config.toml
n_kv_head = 2
vocab_size = 4993
rope_fraction = 0.5
bias = "none"
tie_embeddings = false
init = "trunc"
init_std_up = 0.0617
weight_decay = 0.069
seq_len = 256
doc_mask = true
Each number is 128 + 24 x the weight over its row's rms, rounded and kept within 0 to 255. Layers, rows and columns count from 0. Numbers have three digits each. The size before them is the row's rms in percent of the matrix's.

# layer 5 MLP up, 512x128, rms 0.202, rows 269-323, columns 0-127
104:137108150147099146118099142108126135158097125126162102098138140106137108154173125097115121133120083110082119182166139140160097159166109099109104097156130135122144165105097112098138086124119148119137156151108104078158124149106179137117089133118165150150113102142123109126121140117120070112106092161126137122163096116142120152093121096114136138169126133155169093129153106105140121110106
104:111169132138142107129126100168106117142129172162114073124117112115123125095148092137165137107166112151180135111118119168180119162152130130130154135140102150136110138102119110153159162072098098136132147129120112157141115149115127126130128086199125106137128138135090108132184174123121131115108153116143119137149118161104134116090129172107080140137128172111131132116090110113143135107140
100:131119133144139104138107147142110143119093149122133150105122106145106141131145136150145142098125131172144159118121133118134158115108092152152134150157082134115124136148120109089081130092142117171171181139116122154151145173122134113149143128123140119146138092150120134114140082101118135159107088133167208122144062113086121121179070112145103130148100125156115128164138148111110106118137
099:169135166143123133121111102127124109119130189140142118099136100147130111137127153100138097142101106094148108137165118147165118169154100111128135109151128125116141139138099081133146124164121121157095105144148116147088122127114148132137131160143122124109146154141146104131187133110109060154100170102117133168170114121115126092144092081140147078114151120073092131125151116093136165122108
086:105111141122120092128121140144137084124086135123157132097100150180128118137134090118125155144103133122174100104169110150123107117090125165110122088151159139118139153116085145104093198121089133080117127159120128131101086108106161093121140116119129135103117126131157145095101125131141151128172153152155113088156094146155137159111151122116086155138163154112119120136127132133105131177152
089:121141150132079159123104177161127119160111129141156102127159129149141103155117133133124138117152150132124072144104145102133158162069106110158132153133112116084114130142159128146147173111135133129145131195125126098129066125151144143130110130062131168105135135114092136073102133112128122115089186122147131138128130084149128129137136111155137120098087118136131124164138162135132115146142
113:097096167163150154152143143127146164157099132115125160100148143086163135112120123106117133109134121112099141114114122173099091181128066104125088092154103110152094113131122163130106140135145073115137140148111154141145114123080141146172117121093156103132117153160130124150134169128099134178142141134128144089125096129124126162106139148130087168122121149145155128094169134108148125110129
091:150127161137123086152107088129110140158126150086094171136147103105151120147137125101090130135151096160144182107098138156131118089134121107147139122078122111157149103147123142187114165112149138092110171114124130103099130170133087138147123178106128116103153078102135093155107125152108147121127145094097159141149114130149125118122099105155121124159169131148119136147141126120163111165129
096:130089171138157100102088141142156132156140146106130107144109166128120134075132079088137155155105136112140150124164094123102090124134149152101147124154187135137118134129122113144133125147176114119130108127162093135131145169154171136167132109173130103107114123133069144110155131148126088096100139104120145112089090078143136138106123107114141138132145118092158121083135111127158134138151
109:118117147103146106126149151139094160092117129094104108131136129139113098109128107115101090083155137096097151138192057153130134149118136158160120105178140190144149118116146143151119130155106127101117132142136094140095149103122110122141156115108101133165116106153111140111157129141143094155149118110106158178145128077135128137153098116140148127083097143137149177171124127119150124119119
101:117132148105135140126110123133142114094109132117112108124143109120099073109165141188140159167111123112093127138073165108114109125119143106121138109162106135104107133108129115131094145133117082118145104100118093155123117134112104154145109150162113133123111062211134139154138155106174159189144132154128129125114130151141127081123110137151140113121111119149139163113170137133174158131127
101:124123109139122114091134105105135172101110138126124131097124109099147146130108112162117135127126163119115165116114100114146075141124139113126109137151158148118138136118169140107121083123116096100143176153142136123095120166112136131193146113177118141161082129134115158088150172081114150106132184123113124127123117135176182103159150102161125103124096131170130121109145143134087154109113
098:134111144136129148157154128163113131144111127086130134094121091126110158137099157169095178148106099126105143098108177119125157139140091128127102106134147120164112121083092110139127115132117160180101102120162122132138114086175104156174098159119160155147124094129130098108139137110107128138160151102106080114113137134128123136147128173122127115121147158083191126125143111102149100110147
103:118126159144096150101163109121159133133076124132132120169166117091135165151095109116107116138102130107124159107096098101137142141115160111091141097125160106137132078076110128116134157120096121099145125104137129123135082156117112128125116154150129137092114202168115130148147118082092136123148179137141140170129123140122143147096118160102123088147113121127141132161113171104156095125107
095:145165092109123141100109125161177161127171163163159102141142116140166103139100103101115129139094124112144133103131133170151136101117127140117108144152125171136130123143135117089122105107116122130169109138126131090131120179155120105137116137122141121130160098147120122099119135123109138084117104138104145134156092157118152174085119145114124130177137069183120146099142144100184096144088
098:116127130101129099133106082089144130103120170148138131133121118080153122146120121119094158149162111120070114133162140103126145128082067133138124162154066140157136109089106115098138131098087117103138129112091147104149135132117126158104057123127088144153141121177133141135131101113140136120108118114171104109145121121132076159125119171115143108128138119128119125141104070119143118118134
099:146139166124149158125156138109110176103113153132074152092121147152154145113109119131126154090069112127112106146126139119188120097114123096150143118149077120116114146104146191101096115160140088132120143106180140093133155126131106120135122154132081127110117132158107144123106090150097121145177152115127140123123106123136128167179146131150139124119127101097108132124189146125140131140137
091:122124115128120127098125145136171140118170137118160097156106117133153108092128115150133092085109144130142123139084134106118114082099110148159134180103149144144139125084099102086129111114104096163169128154114147163116121147119184172122124131129147116145119090162143142106133080128120129160136095104170142112147107142114147085143171102142065094139133113176126122102143134125138135134145
091:130107103148147075126126143163127100085119142163109115151110097126141107122153147121120134140122139145129143081151112130116136134134140146153100119154165077159141149117140143120087149129126101152134141121101137139111133155146145141154127145140164111180034130149172093085149051157124100106131154118112108136145108147164139120158142121104122146118129159108123141130119152162163115158113
104:124146138123086149108141122143102139140103166109132154144127144123122099084164171084102139112115111126127134144132111112102153119111171085110165127097191163117154094102086111125122134163151125177084103104148168153161157125129174182122128132125091126143125104122105105134127103115113141125128150093098158116133142109128144112111151133146150130080125094116165159119133123103089134147098
095:121126131124134133152160147135122105167125157144133100138139131119166137136113140116139124133168129100141113147062116125138089160110126107119110144116141125080125140168097094080113146116123098107097120119210091084112134153156148100178090137119169136130096117162144079138120131121138132113132146123134154106164138191153159119132160140145138136101090149141131145115145107136172120117103
107:108101137084137126184141144141119173131116135117139130154131120143128115111118140118150101127121091100107163100144137135150137119131122129171131135101128142112169087136119177148124118128099145163139169110136098126135138159173132132100129134140096133187162128163137147074157131090097164123131140116109154095097081119103113104158157189124159149081151082127133125140140105150128153107150
097:111135121165157137173146138163120126108078137127154131111157108097176143143129165155105075062125115166103170128121074139111150127151114138096106102126099104152103159097154126134140093126118136135152107092142088158148114124125128110164149110104096092146107120106143140128143077167103109095128094167123159131130111123121106109127154122145119123107123127111165112123121131126079113157134
098:120149141086068086131123137092114138144111116168133151186116179103098112101143098165093138135130169098133126108135064120131131103137124127139141126139091162135152081136140158127134153083117110137145127157147144119166151128093178133149140145161141124102127086106107108138133135115127112130159158150112156123155138093115111161111111173072142128124145119126149142129099133142124150094127
113:169116120091140101135134119108117145149127141121077106148117156103089129118151101127149137112095129171122169105153144143094125192123162129120095107095174127106106086160115168091128151138094128108135118135132133146095106138146108138152126158137134124172115145129122080127143141098157131150136162156124104175135116087094152134157132120111121154183108166134135155118156142151129117076144
099:142105108158110145125110123111143140127107131152104157143104156118105107159116132110139141161084127087114151155187123113111126177134111129155144144119143110132097118125176101136107092131131155091133122108143119114067100134081161134149153112121122113131103133127129185088152112150085118154147127184156132154152100148154154124153101088128091086163149147083137115163133140134147130134129
099:137116105100158129100124105134109117088122139098103124142149117099149140137189121118151102108167071094093124080114139134122128106123142131121124146141156103150109152152130134107122111163080079154140125157153099073157174163099131143093143118150157118148162151172152150108138103156109096131159117130135100088134094135164134136141151090126101151141110081121148138132113131139134142115159
093:134152087127093091122103105107132121121125128155136143120106120127135141117117119131088133107121099121158169109121179129093117114116101131148142110098116102117164110114112176100124110087097102123072097138112148073121128135143143175093100172139103118118140136144184102126136131158156150134144119160139172170086129124139124141132149156104139132109133140184095166098161115169131158137135
101:138122173122121112117122124143172142089143110145103114107132065075113148129144140122114056097155155101167144137137133140136135149148134129140128136125124174088113135129107128106096120138138110140102148150106154115129137175132139168101142103141166157123108099134090142147127120068101122139167138115140148149159110112128150085117154185128151126119110148124110166120108148143146101086079
105:125073175130115101098125120118129136121131135146144123099103089094166120151113138135129155104158135173140136147151140098152166134110130136121139123096132192108130140120148142115084143196143128103146133131145079120136116114111097136168164092101157136104152161163127119114153128107099139179137128122121141108064127101130106161109144123138154137128119113103136156107128084150109149142078
095:136122140099115168117109137118128141110088160124128111144122111112115153174149135139129121109105124119083114114152135157152118146145113136150118135166186114160128126135120091088161166143125123149106106170154144121127090119134134114129156118150110149177108151075154140083166162140144112153154115132094132119125033109109091133149101147127130099116111124141156152094133173151147136150145
096:138162156088112165129152160101093133160116149135070117136119122110168109105135133115114125083093074165136145156124152116124129147135137140144154129085091102090149160166091101091120182148122109153110120115106118133135104134134169163144129107154126089123110148153130147116151110140138101125100119166120151175103147104176142105109117088103121134126128127135114110114151096097151149093142
100:100115174133074091146103139122130102150072122096167155120161137108145135138127125122095133118128145091070163107118142100114125120100143116113115112181096169109135103103129149122121146144086175143134161171091091137137118100123160118101135122144111100135149121141154122105133154161174118131149125133118163124106118164082104089131151103097145108121134121112110147123148154116175133143108
091:142087147141122157106089069136123125108137163107163089144163124135186097172091121133135130107142086133132109144118118131119099145181150145156104125092165125114105093115123134126145114130129183148153131130132102086112127138124103158123124115095166129124160124117106097170094108153130126109140110128139118172163126145134162120150127161104072128153111136144113097110157141108106100166118
099:143111150127107143157194086104108114139129134129133101083149130135103097158135140116161110118130123135130141145087168125114141169107129154157170173100120153100129165159130119155097138104098113109106114084152126147109135115138141133137061116138093122131185106132134140133150133107102131138169136089126124113107117115112151151131136168118099161151135123160148075083138166092101118130120
093:092124140104131103093119097139128137133117123123134119120155113085113116109134182166087150141159169122094148125113121152178116161105116116116097131110134105079168164124139124135114124115088137175112120140133142172136104142124165118130091089131148114126183096132141155183091094151100120150130117125155157109133131152133164097114139155121132129158125119118180106110136091137113167170126
099:130145129108100056128126126119134150134117151158145101133089149129143120114120107129114128119108133147115147126161132135136091127120114157138159110144154139150100152131111143111123105168124095165137160127139130129133154099117172142136157091119149128108104115131116142088099114112114155105129123150197126151194122129149135085104161090110100102153098142125120208112118190134164113137154
103:097115142118114134146125149164148149114113118129079098129131120168161084115137121088107154158132142166160152082101108128121137115064157126125128112146128164115145102092128112154148156137123141117098133124140123157116109146126181179124114148106149142128114114139151141125107133088151121129157163087162172138134133157113123066133131105130147121114105111113134074136114080105162084093115
094:142153143141114110158170089148073166101165112155097161123142122070116093093132144121163117136110104146133073111143106157111097145135115143118177120187158167121127137100133134106163124109126148106122126182136124087120116105128173129122129152119142137146149127131142114156134124129096144128116163078159136141140154149112119168137124134098081098106093110128109127095152103135142125135135
103:132139096129112131122159099142074143147129125118105136145154138140189073118158111117194139127157149130135108102125111126155112109160090125151130149131179142142125082107139156124153131177126115116121122158127159096142147121106096123136126081122156092172098107147128112144087165113132130169152169124122127119137133121127084077108131132159122125128104104092154136158156125125116153100091
104:154116108167156125159123146137122141101140146141112149113111160121181108119137086110167132113139136108103143129123124109152158157112092142148174102093130127125146129148151163154136132149125095123161146121152056133117111129141145109141145075086123158094163121109117123110142147128119161135149149165091157092125111144106119155177155159142122088093149104176125099158125101146145124096101
098:146128158093139125127108164133111143107142092114111091165162095100125125063121128126116136166152138074127093117132158130128104122160161149135105126145133155102134125153128158126141129131147121128092165138132123138127168137121154142136134136158162067128111125182109108098128086114133132124121141130088129139115160099094146137136133118142122082166189094147121151070112147110128155169096
112:152101170106116149140138060121113127141093120147115091144170159154122133118162113113170135084128140123148150174135106132150145140112115153145138110153156152183142108136167161151153161082132130078148119146141149105100149133108159127147128083135141119107133114119164108106122159122083099142114131119138138116126129100104123120122129149150099148118155139135136113136079088092130197124154
092:103118118119178082119129087096193141150138133124134116118085105122142165147137104104130136176150100139117133134131131129064167153129142171098074142111100127093099113133106151109126119139123119153149117188095121096125164124134120122132152123132188163062113147114121112108144129117105159113155112128132103122136138129144115141134121085143115141127153150158158129115157142143137111097152
098:116148123116130151112137133136090121110125129160166147103135165131134087164160113135094137120163141136159198155100150108081148166095118140165102121103139146118172098154130125112156137140125125145125158122152125127108107129108160147151147084123099108076111126133154072104175154137133138105174125155119129110109124137160130107150122099150130124095161126090109089096114082133154124111119
104:130140155109163106125114114129121148118116100138049130168092110033146138117161128125117152131153138121169121078148144113134135117142160152142125142142097117149091151124081141098137108092152079129123136152161135140120152153128140114132117131108108133123152104133124118144116098150128137155180116153124131140115158105082151126116121150110179161166159110096119138098102139136105144113129
109:100132068093125102123119124195158110116105152112135108172124141126121158102096126112051103145111113112136163118106129122120152138155134127148163166164143121103101140163104159103081107106117150127110074108139084108120107150134148167105132133108097122142149119132113098082137083136103139129127147142143147151104117142129124115105173107132110155127176130108127129094123122137126159147141
090:185190122101136097118118149076090131063119144125100095101144131134121096150135154122146094162096136105108153123120124152116142144100085149110096136130100124098120117138143089170135144128124120174149157106170150163090109159129141130135135143127097089135123149132100166132138120144114072128151134126133143109135130108171080174145110143117119127140135134121113120102179141138123120154139
106:136136129144129139132116102149084177144089083137137132159141161115169134147140116137068113113111123116136153142116103111121108113135107125151110127140121147145099113177126161145168072140115130127111116158111090149142106138149127109165152133110093099160119136135164085133105102118087119133155120140119117180108116189104112109170123115124142115130088148179147133137157093129091159111093
101:136150124125124094186134148113143164144102162193139104101118112106081151102122140134141111143154105129101110087128101136148175158144122135135090108115126145162143089121144116115134107123106119139163128089115160121131109144130147145111130151135101120097102118154120160112160144164137115117127067145110165093119163126108104146153166106150085167129119154151127075095147157126154105145107
098:101131123093123119111119113099180124113113145107118128134128154094129175114151130125115141141108119130115089172116166080117142120139153098115141167115128085091178122140119129155105132120148120134103150161161127150136163132110099123083150158092135153140090140132127117110154037151121154106147144170137160139110139146139101142166116095137120123158161135091073125121128127147108099115142
102:129140133122118130139080162134092146145121115150103149122097160108107193113162096119133130140171115138117163109128086134153110124119130122148178141128093137125144108146121119128160144112151142118139097107152128170088118149084140120126097095076084145141102099180099128069149156118113126147145094117126128123115107104109187142147164165144162106124114133117153117107143140153164108116128
093:150107116134111170096129134128113111105143119158147112116148143132151168118191129114105103128097119130167147127124136119157119154081137109111127080137149148126098114099112112091080164135103141122119121171109081110121092132171141152133106110141083132144160161100141170186168104130143161116113143103139138111079099149136119167145135144105139125117102128074137137152112128085137121141120
100:085150125109107193130122113120165120118103154169140126157126120108138118100133060141160100146110120118106121097097131133118148154098099108151111097135124145120102157131133117097094144166162100145130160167084143153107151170115118143146185141153138128117129153136091141087127128112153157110099105106111117131089118127137126077122122135087129138135144091129166122131113121074168123143138
092:125131141098132136173107092092081133122109171159129138130128125115149091158075081099160130156147179139127175125093127100127135076140106159131162135087102157131139130120153145146124114119122163165163136110147159146144136119128153061139147131136127105189133182110127106146153115099122127135143125133098114126117127138148112136108163157110098143137132134096134135117147143105103154155095
# layer 5 MLP down (transposed), 512x128, rms 0.206, rows 269-322, columns 0-127
095:141109096139139126113101094123112114110178137104069121101100118158113096132102112156140127103131046126081084137130091094112102135146149145106124128184120098122129145143108137143145109120128148131122169141154117123150078167109146097183148148122142139109140105089120116117102131154113161111112116162157093141147114097111105135128153112142151131092112110148112137139102122108126119088095
104:131139157106111138176144105128136141128100093124104099131147139120119126118142154149128173102159128090116152102100166103140099164099185128136084112152099113130103151106124072115088112100161177130118101120125157135121142148119139182136114125126109145141119137118151145127127132133110138093173109173153128104115151156123092169144139104148120164123131130140143067133138153095079106105104
093:085146157097085151081090140101149125162135145127089136141156149109172133175136102130120111111137114145146115116123131167161097126139107131115124167090151115186142076156132166144152108110130150099119127110120084116170127117118122134090173123109129137156077174111120122100098155146144093122121130143091086095122121144119122138150135127100154137102138153122110100162136125158135115133154
096:174128135136126160142091154106140112136166121130145129121113129163113152120126126129165151116123169125126144111093116157126160140128136118143146126113121104127145111115129128174114112104182197095128154141144138120092146116153151120141087092101096080137136133097160120109129113119156144125122108119164147170114057114154107104163159143140155134082132128145058165106133126112104152151141
089:122097114121138179123128144103157125153153098117103095121101150107139156106127169122115136123121112146131118165149156142122095162155148092190109163120133152130081123139144105105138143133153146163112140117123129139102144138184144152101113123122143118126122130125154101149080151156144135147088097074122137145096165157132145090114137062160098146102155115101093096157118138114132122087141
084:171170116143149113138117081132117134120083119098136153090119139121101162124136157139131127100121138144134170123120112152121096134170154142148120076081160136151133118109109131128114108104109109138119111080153139155134159127087079128108159125159121108129103147099145042160162129138146137148155106112127115141136134149127091082140107143122111123156176141113112090101113113118121140090099
104:127142160138112140101131109133162120119105164115113100161139078142110148075155156144141121145139140142148095130151125166137121105167091124128128106091128122145146123105142128140122152089143133120128152138077151132108101154102135146124113186125104135125089109092136119084105106113072053146122157146079121123109119160098108074135127113178128098099145137133116132090104128134135154114133
090:125089136088139139150122146112143114104103122141151129119145147127119095150129161127152148099114158073096090128161132119107114138092131172116144114174146158150142168110130156111133107168084107158140108137088110093152098103110137103087142105129183140161111161121130177090148146120137116121136077174139106167121125092165155142170119122144126140110088127120134140123105126139105149125123
127:074137148137149125132113126160173131157101127145127091152112152092169138089159110134137126145127138096162121150092068128089089120164123129089131130168141163133130107129122132147154143122140138154158150109165108140102141149152145140135116193113130100102126108094146109126093125156155124129105136148108118130135094074116122147107100132171161103113116095111174111125137128171158103143117
110:119116132109143105118163143092133108156109128156158162162103117141101126148132139106132185139104121131115076163111119152079131138121115067121122132162137112133158118126153130098153095115155122139102158097142112143084115117113137059148143156135132102156165128133060136127156093131093126155106115132122120137108133137130118134098200101138114146124127150149130153160115096112132085141111
100:155163108121151091109095117176127103080132129138092140110124158136157113110090126153092171130112112092089141133121152111102128118141121156080146141159105132108132140118104134177126153113156155120122121160135097117122115145139090102120145130168143146140096113172124143105147140130160135163130123140122134138132095159152107110085121182096159102097116136124099110118166116158124151103058
108:100084143134155085143119130135157127110119131114146093127129125150160134099161131181155119158129156135125124104125120136146103114116137146121162140124118171123108107093105160123140130108101134135107134135102138163098105135141157128096113094166142122094126088116162121162196142112139123115192149094126134124140145141154138085171140094089111073109167149102159149119101145114132153087150
098:108130133097109121122075093073130153127114137143103112141130087087127065133139120131118120125142141129156145096148124092108114143124123111143101125137109118119121151130127125111120132094127112113110144158135085125133138139114122093096134082063131151101148175108127137074109122119135115103124119113093145149109070135165160153055115099094148100145131136135104142113086119126107139182130
114:133136143158092114150128129080167171126105085143132137165113132097086174146093119146160104124136131062147122121102125152118180118109120110112111110125168110112168105135121131091130158108109090103156155105095116121147106126133152128153106142135139138090097164126132131137149130089100120103181154090134166127099139131125149079149147122132140140163101109139162150160147122142141114105108
099:162164139139078125091110142105131141144143111139149156112128093092110123155156181092116105132165081067126129144169115098143115151100140114073115146104165126171128135103123135150123136146167154146133135147154147160128133122130135143122142162159146102153120156171131111112133132141145134094077130122137168128154132137159136129148116122136091137105073100171142156152144123114101093132105
100:134146141100140141108105152138100134172101144161114116125134128158091113156137122122127156104144158123145120099085148169124119080138153108119131103142124132135125154145107137139116172135135123131100107149152159137119121118128169144122117155148082126151114122074175101082136158119110099102164133190120125178108127123094149079146077158120130140118138131112102117088126132131142170166179
097:188107105120138120138156130070117091118135112129143134135160090117116065125173128131151090191154162160122129125180123102100152151120153115115110161133134102120122114104110120116158131102093155127114138168090092149137105124146129159097144126124110143153146176130125134132135141108154178159082128147132098129130113145122128111117100143115135135169156097143147138167105103099116129108103
101:116113113097144159105135134148149145128138121094137133080115127147106142114144113162078121091121084159136107133149126131116097150136148152103169083134149101124129142145176119178130139169142151120112122136159131165172094131125156144139093111141141127117113120149064137139124097102182151094140129112138191160174158128109083123105135133135109085158117113098108131126120123116136165134130
099:149098139109096114129134101108126105156172115060135157114107110183159128147115162125142114119139140125114139166093087123165102132125144148129113159100120139144118127105109079162157087138127171172119137158118121106162128109131119107084128120128073128149136120140133102081142124105134115105143137123123098119160149197143096141134131148160110158086125087130116120128150155104126096112121
102:175089148125091147144174101176091131138115128106117101121089131134115113115121172083100133154149110107134119143203089094126090149127142134141142119142083133118108160167124122132104126193137152081145143131104146154152137139134143077157153120129128146109129139130122120102126117149147090116151140121112119136094088161109132149154118130124113125119107126132123115169168091127144143091161
089:143173114162112124082110082166181113139137140103096114133162130130089114131171144127182152150162161129084108154128091115140148116129133126106144177116172145105122133116143110122187177105110120127124135122114130146068149127127079113100149130104119144104109136128111146109107095096102127119084138122130124175120162153141136118100104126096163118126138162103135137151137122119134125141105
102:140131121119134118130139123126157128145117137116131115065115107146102114097154181158140131130161167145143131092133115131097099169147103099133122117165132120131049133150126121127147181168159129106120113166151112176105138059130134098142150149099110124112150126111137114124128154127116141155104155166151090156140142128126086168136168101140118137103107165169126138138091135110144115098130
093:085131113141145135099099136166158105149122129143169098136124168143113117091101073157133133154104130136143093107133147135134157139153142160116138121153117135117089124158142113138105181130125131118109176147097138131074147116155154135115155126139182145161151115163126136089180124081120135122136126129134155153154165106104090161109142105118107101098135101147111083103136106124136143076118
108:112124117155092109084139107124079150108142148138126141159127158116117115134150120136130152094148162144155105142091137086111135125170105125096108106097117118122156125125101135113184119157146131130130071160124114149136162140132126163114114169144148156066138159128097118124110130136107117139154152161097130128166134090134070122121141116151090152143189141104136164094127131166121090140141
117:133112103108155131126126115146122133121109126155155143119120138163090103137175122159173151043083137134168115106149130122103133161131132128124111092113122135151127124093140152158154207147127111140141100148076160116114120133104160152132108111126141116121108132143111090112104139122130165146126145136125125143190136117090120114116099099119112122153134161165147113078121110154102165122095
093:138146161086145105136144136163130133098170168104186104102144109129149104110079169145194106079112138120160139102147148118140133092113126149096135122137120165143164125115102105132174121143117111126131139142138133157122166101142138111139114107112125150139161130155155146153119131123150178149119145097070118108137094102096130095118127113121131116114148115169174111124142149116131144172156
117:131140101152122105122162149131154125080102138122126111189161085115095140143138183143165128124110108108123123085117130119130157063092146128147097113123121146156126123143093123116121121199115123149136128157190130109119101118149104098138167103168168147135132133119153135105109109121154110115112096106173097154077105128119107099124110140113113160128125122139151133120118142162100105147132
095:124128157083159124139172119132134155087118154090098098104161121114166126088161107112159106152128135106104095130098111148146176139114116155158098132180150133110125147131142082133158169153134131152132180093137088153110103092134136137113151114119093120137115131118107143141170140142116126134105138131098113106111076107159131086120123123126148123145092139099175113163094105118135132089124
098:135127110150120170148119123142146084128119095155123124155146096161155154151176118143145194125108102149150097105078119173124107113078117099119127132103117127147164137114089116117144135121135103154129113107134143125111079088110138102116125134119130141127127120130155121169142165110133136090095152140183119109106166162134166119144144120118113108149183126098096100116093097124165130161143
119:134121138144115121132121109091165146127125112119132089121084093160082154092143206121143143115145105134108129127097161170138106157066125115170122105114147139154117118124144104120099192127159163139107108125156121099121162143135120097105152106117162140170155103097131104139127159088127097116116125105152140127095128117088096146145122125147148151114156116111134112115073112133099127134132
111:093115133135132173128135130098141150115140115165163122132120121096135137156066178130158134154125118111144122163101132126105152135125095122105149121171122119127093147109152103141110163128142161106123148122120091156122138103162099149138103134146174144173103093122145120119071174101122143124142130142123124152139140118111163093106136181145058136125115133124187133127124132103092163098144
118:121126095121151165151095091131192138151130113156131093115147105117165143110120096115096115117125168129160149096148147140131126154120115172083118090127123118112153144132114103104158148068121104115132113102119117123130101132161111125134100125150149123108152154157092140098122130145140131118051162138134120112134128129096150093093135105157123087102123091103161106101130152162174141151100
101:138114142113125114174100129117146119115147115139122190093128117148121120127133136111095175133090143133123136147121104126095124158112132160110101111138088121083136109132132149143099103063109086141123132145149120134147122090120140110125095091093165056123119138106123140135128119122133146184169168119132153144151151142169138114116146113130150165125155123181146106143113146107169179132152
088:104155114119162090145152140140155159153120107124070116100093139118089193097121118111136112127085150121119114129155148134122090128082165131119174146187092116143161110122120141135139142118130092101108141087116171155122118129123149095113107113128116138127090144126127173104157121113143115115096142132139132082114134103134105151148112141146155148116192098125094112144094129089135142135151
100:146138145130147115071194104084133099093115106128147102131131159108120144110143148113114145122092116099087120143130078087120121133109115144089147177130175112094116147151170155132132107136109155151144191127128101155138101122160128126119117099112129143111115138149110126111095093136141118108132093100092149083139148142091142123130136170109133137172128131136140141148148118148167180128109
089:102155144138122152117115088143166081151147111131084118110150125160104146078120108141154129092159179143148120119111105101161166110134122167128078141099134120128133137104123115146128162096149102103101099126170149126157115077115117145085097143149143143107171085150092128117151112124143127126108089108166140117141155106132138108162126121151135129133127130148122126122171154106157137192121
107:093141096155165104111112124102115118100115143075092124132144109111154149125126122142132117144158110140093123109107142103130130089122140106132094146138133117191149143134112114131158145140092106174139094136156098117143106119123127094116126128070111110120174160054185139158096134148124102114131150137143107095148124115105146134127123167132109115112122170119093148108129113115156100123192
094:137114122120134085133127175176136171127139102095160122189133147115136090164142104134142106106149150122148133143150091103119152135104119105080156156085103115146130156170106107118097147133123102143134152117130104122148147077111082122113142124111099157139059086139141093119109138156107115159115149140117166148094129132145108124103112115129150149144105141133153071143133160103119119129143
091:112128147080139103147086097141111116159134118106139112143111112143137148174131098119105131126160141137108159164122152089164190094143137130116119145128121156129108131123144126108094123146127122117162110120155118137133111146150094155140117149171099135104151114098100126126172118115176128192135142160107131137132141152124172097137092087096138147106141129106152145137058086143162167127105
109:114066132148099162102167161116097143129086106133142115123096105140096104135133106151083169155140156156106123112123122170127128143179106157159156158112115168128112116131138112152138170107110100143088134125148139149140141116138149177157141087134138127128136182133123115092162093117113113135171137115167161082103127157119127167102117148120136148133160136109136104111109148109121127122167
106:124137126112117101101076148146155154109143140155115114140142106131143141110113165087178133116098129133127115128100109156126136119155126092102140135117131147168196114116130104101104141127167156127181160173102176153131153138114128084092147152145122143119132062093116119125139118124109139115120102094102109155123132136116150107115147133124108195138166103157137137126154157111125155153167
116:117147137129125128118089159117167147160139109119102096164120116146132116098073122129117146127132130094104158134116179148134138072131118129132087139161139117111162136173137122143110133096103140108151146108136155149110116134151127109147119151164116093119115105143147157114145145141152142205103157128132130097139165134097106108128128106133088043133178131142164155111161135117152112149129
096:129134125156122157119133080129195127109095149109099174101118138155145150180128109173148113138113159142146136122118126139119158125121118141123115126120141128134060143111125131122135086138133142143142161149149137118192093101085131155119156153072118088151137132093106132127112149113073121137062129122105159123120143118130118140133155158137166153101137139118127114128118104164155130095166
089:141142130148141171162108134120117122137136095125109118124141138129086114122117167138137133105123146102113145128128136173137120096127126115122135138111170114156153149139096112164184122153136119148123125143124107126209086125099169149097163150142056094144148162138116118133124128101118123106167141125091117158143131107090131126104159137130140101133115116170035101133128133136142150146108
109:159119136144148161076095119131126162079145109151124108142126185134109146140128134089168140136138114137104104114136087151099124107128143150178109144121127120146089106128141142151122119144104125086122136136144149140105164164124160085109119171083178137090097115153105124114102138144106173131137078155135118166138154097119087118130131163143103140158176135125115120129102118124121119178130
096:144097088168096095105139139136171114131107137171138102114109147147130135115122107126135130101075130132085123161107142103167119125122101127109136115140135154156136109135137199108120119178092142153080153134111118173121098142119120140117136135127141123134103142125117110159118119150144128093187122113124115093112127111156130117170087150068110130107111114169126130137086169121100159113090
099:123170150177170128098115124138141111154115114143113168080156129193131135129142121145118162122118126135120131111142108161127100096159145148137138153133122139080067156153142126160132145124114142102050123108145149140134135111135108127117140105133102078129125136154108072124151102074127102145104149099108114151115153114146090150128101136152088129118137152144135101123087119144159152109119
090:129095113093130131095109147148196116154152088150137147069144115140137160104136085121093078173118101132098142158158138139106111130132108119125096082120148117107138096143121113145168156119158167102128149132160133120155127106068150153133114154149126157114120116101137153143181169106121126077134110126143134127090149115111132119105106122114084113146158110107144119142122147160140118126138
104:157142115087149131169159098120099083141151121151123107159129106099162124100146151125193123084092126067123088107149159110128119120093144131099099134119141125169159136137136118112104144152161131120207129132133124110119118140127156104120108152134144119127186135120103173129141151172150121139099133158078138099151123106131122148147109151097123149123135136109106167111129131135131108095128
101:144097146114100113117156109099160150113106124111162151165126097118088171143120145089146104113156120112134108122114142141153159105135162114114129109116112128131120113163176152132121120103139119137061155104141117155128163091146075126127174123153106154076120120128144117130121128101119141115126066134134168115128099162132143128128134141138150100164083167128167144084134122120139159185121
084:157131139155156131172144118146109144132154116139125136143104094179134101173090131131152126102144172126103152074138100165132101111121118158134094132165139137185113142126149141111164095184117122108157146126124127152154088134136148115167115110140110108090198100100120125137094159098138088136104125107131149135149130126124124129106123131131127131096087092159156124124092123088140156147140
110:145161095153103118161130100147144137076094122103114173175126119126143098134154116121133153106117080151132178138149134113068113119134082121108155131140145119120172087130107121111126150130142101181151145129143152185132126120130107085140150090160118116097110151114122137147122102111133114106143087120147093115104093144165127138092145107120094126127150123113167111151070122130136124102122
103:135078143161129128089156129130079100118157056112083122101111157173115109145135104118102067145141103116171127145149091174138142121134105121151110130153157087144126123132155114140118126131093132120109124150111071126142103085140085155125103101147134124182126134128145130149120122112144151139128144089132127137138164111136110125133099156093095134123125130098152155123145153104111093096146
108:150121121138112146116155132075141128186118122136153093156133119102148162108142136174160132135155179122126132102089086125115149186119112135144115100122135156113102135092099080131126073107169101095138093152098104133104107127131121138120119144139172129160146128118116090121152131120100113126124167130158058172147161114120121136144120140094128130130135141128158150137158117107090146122103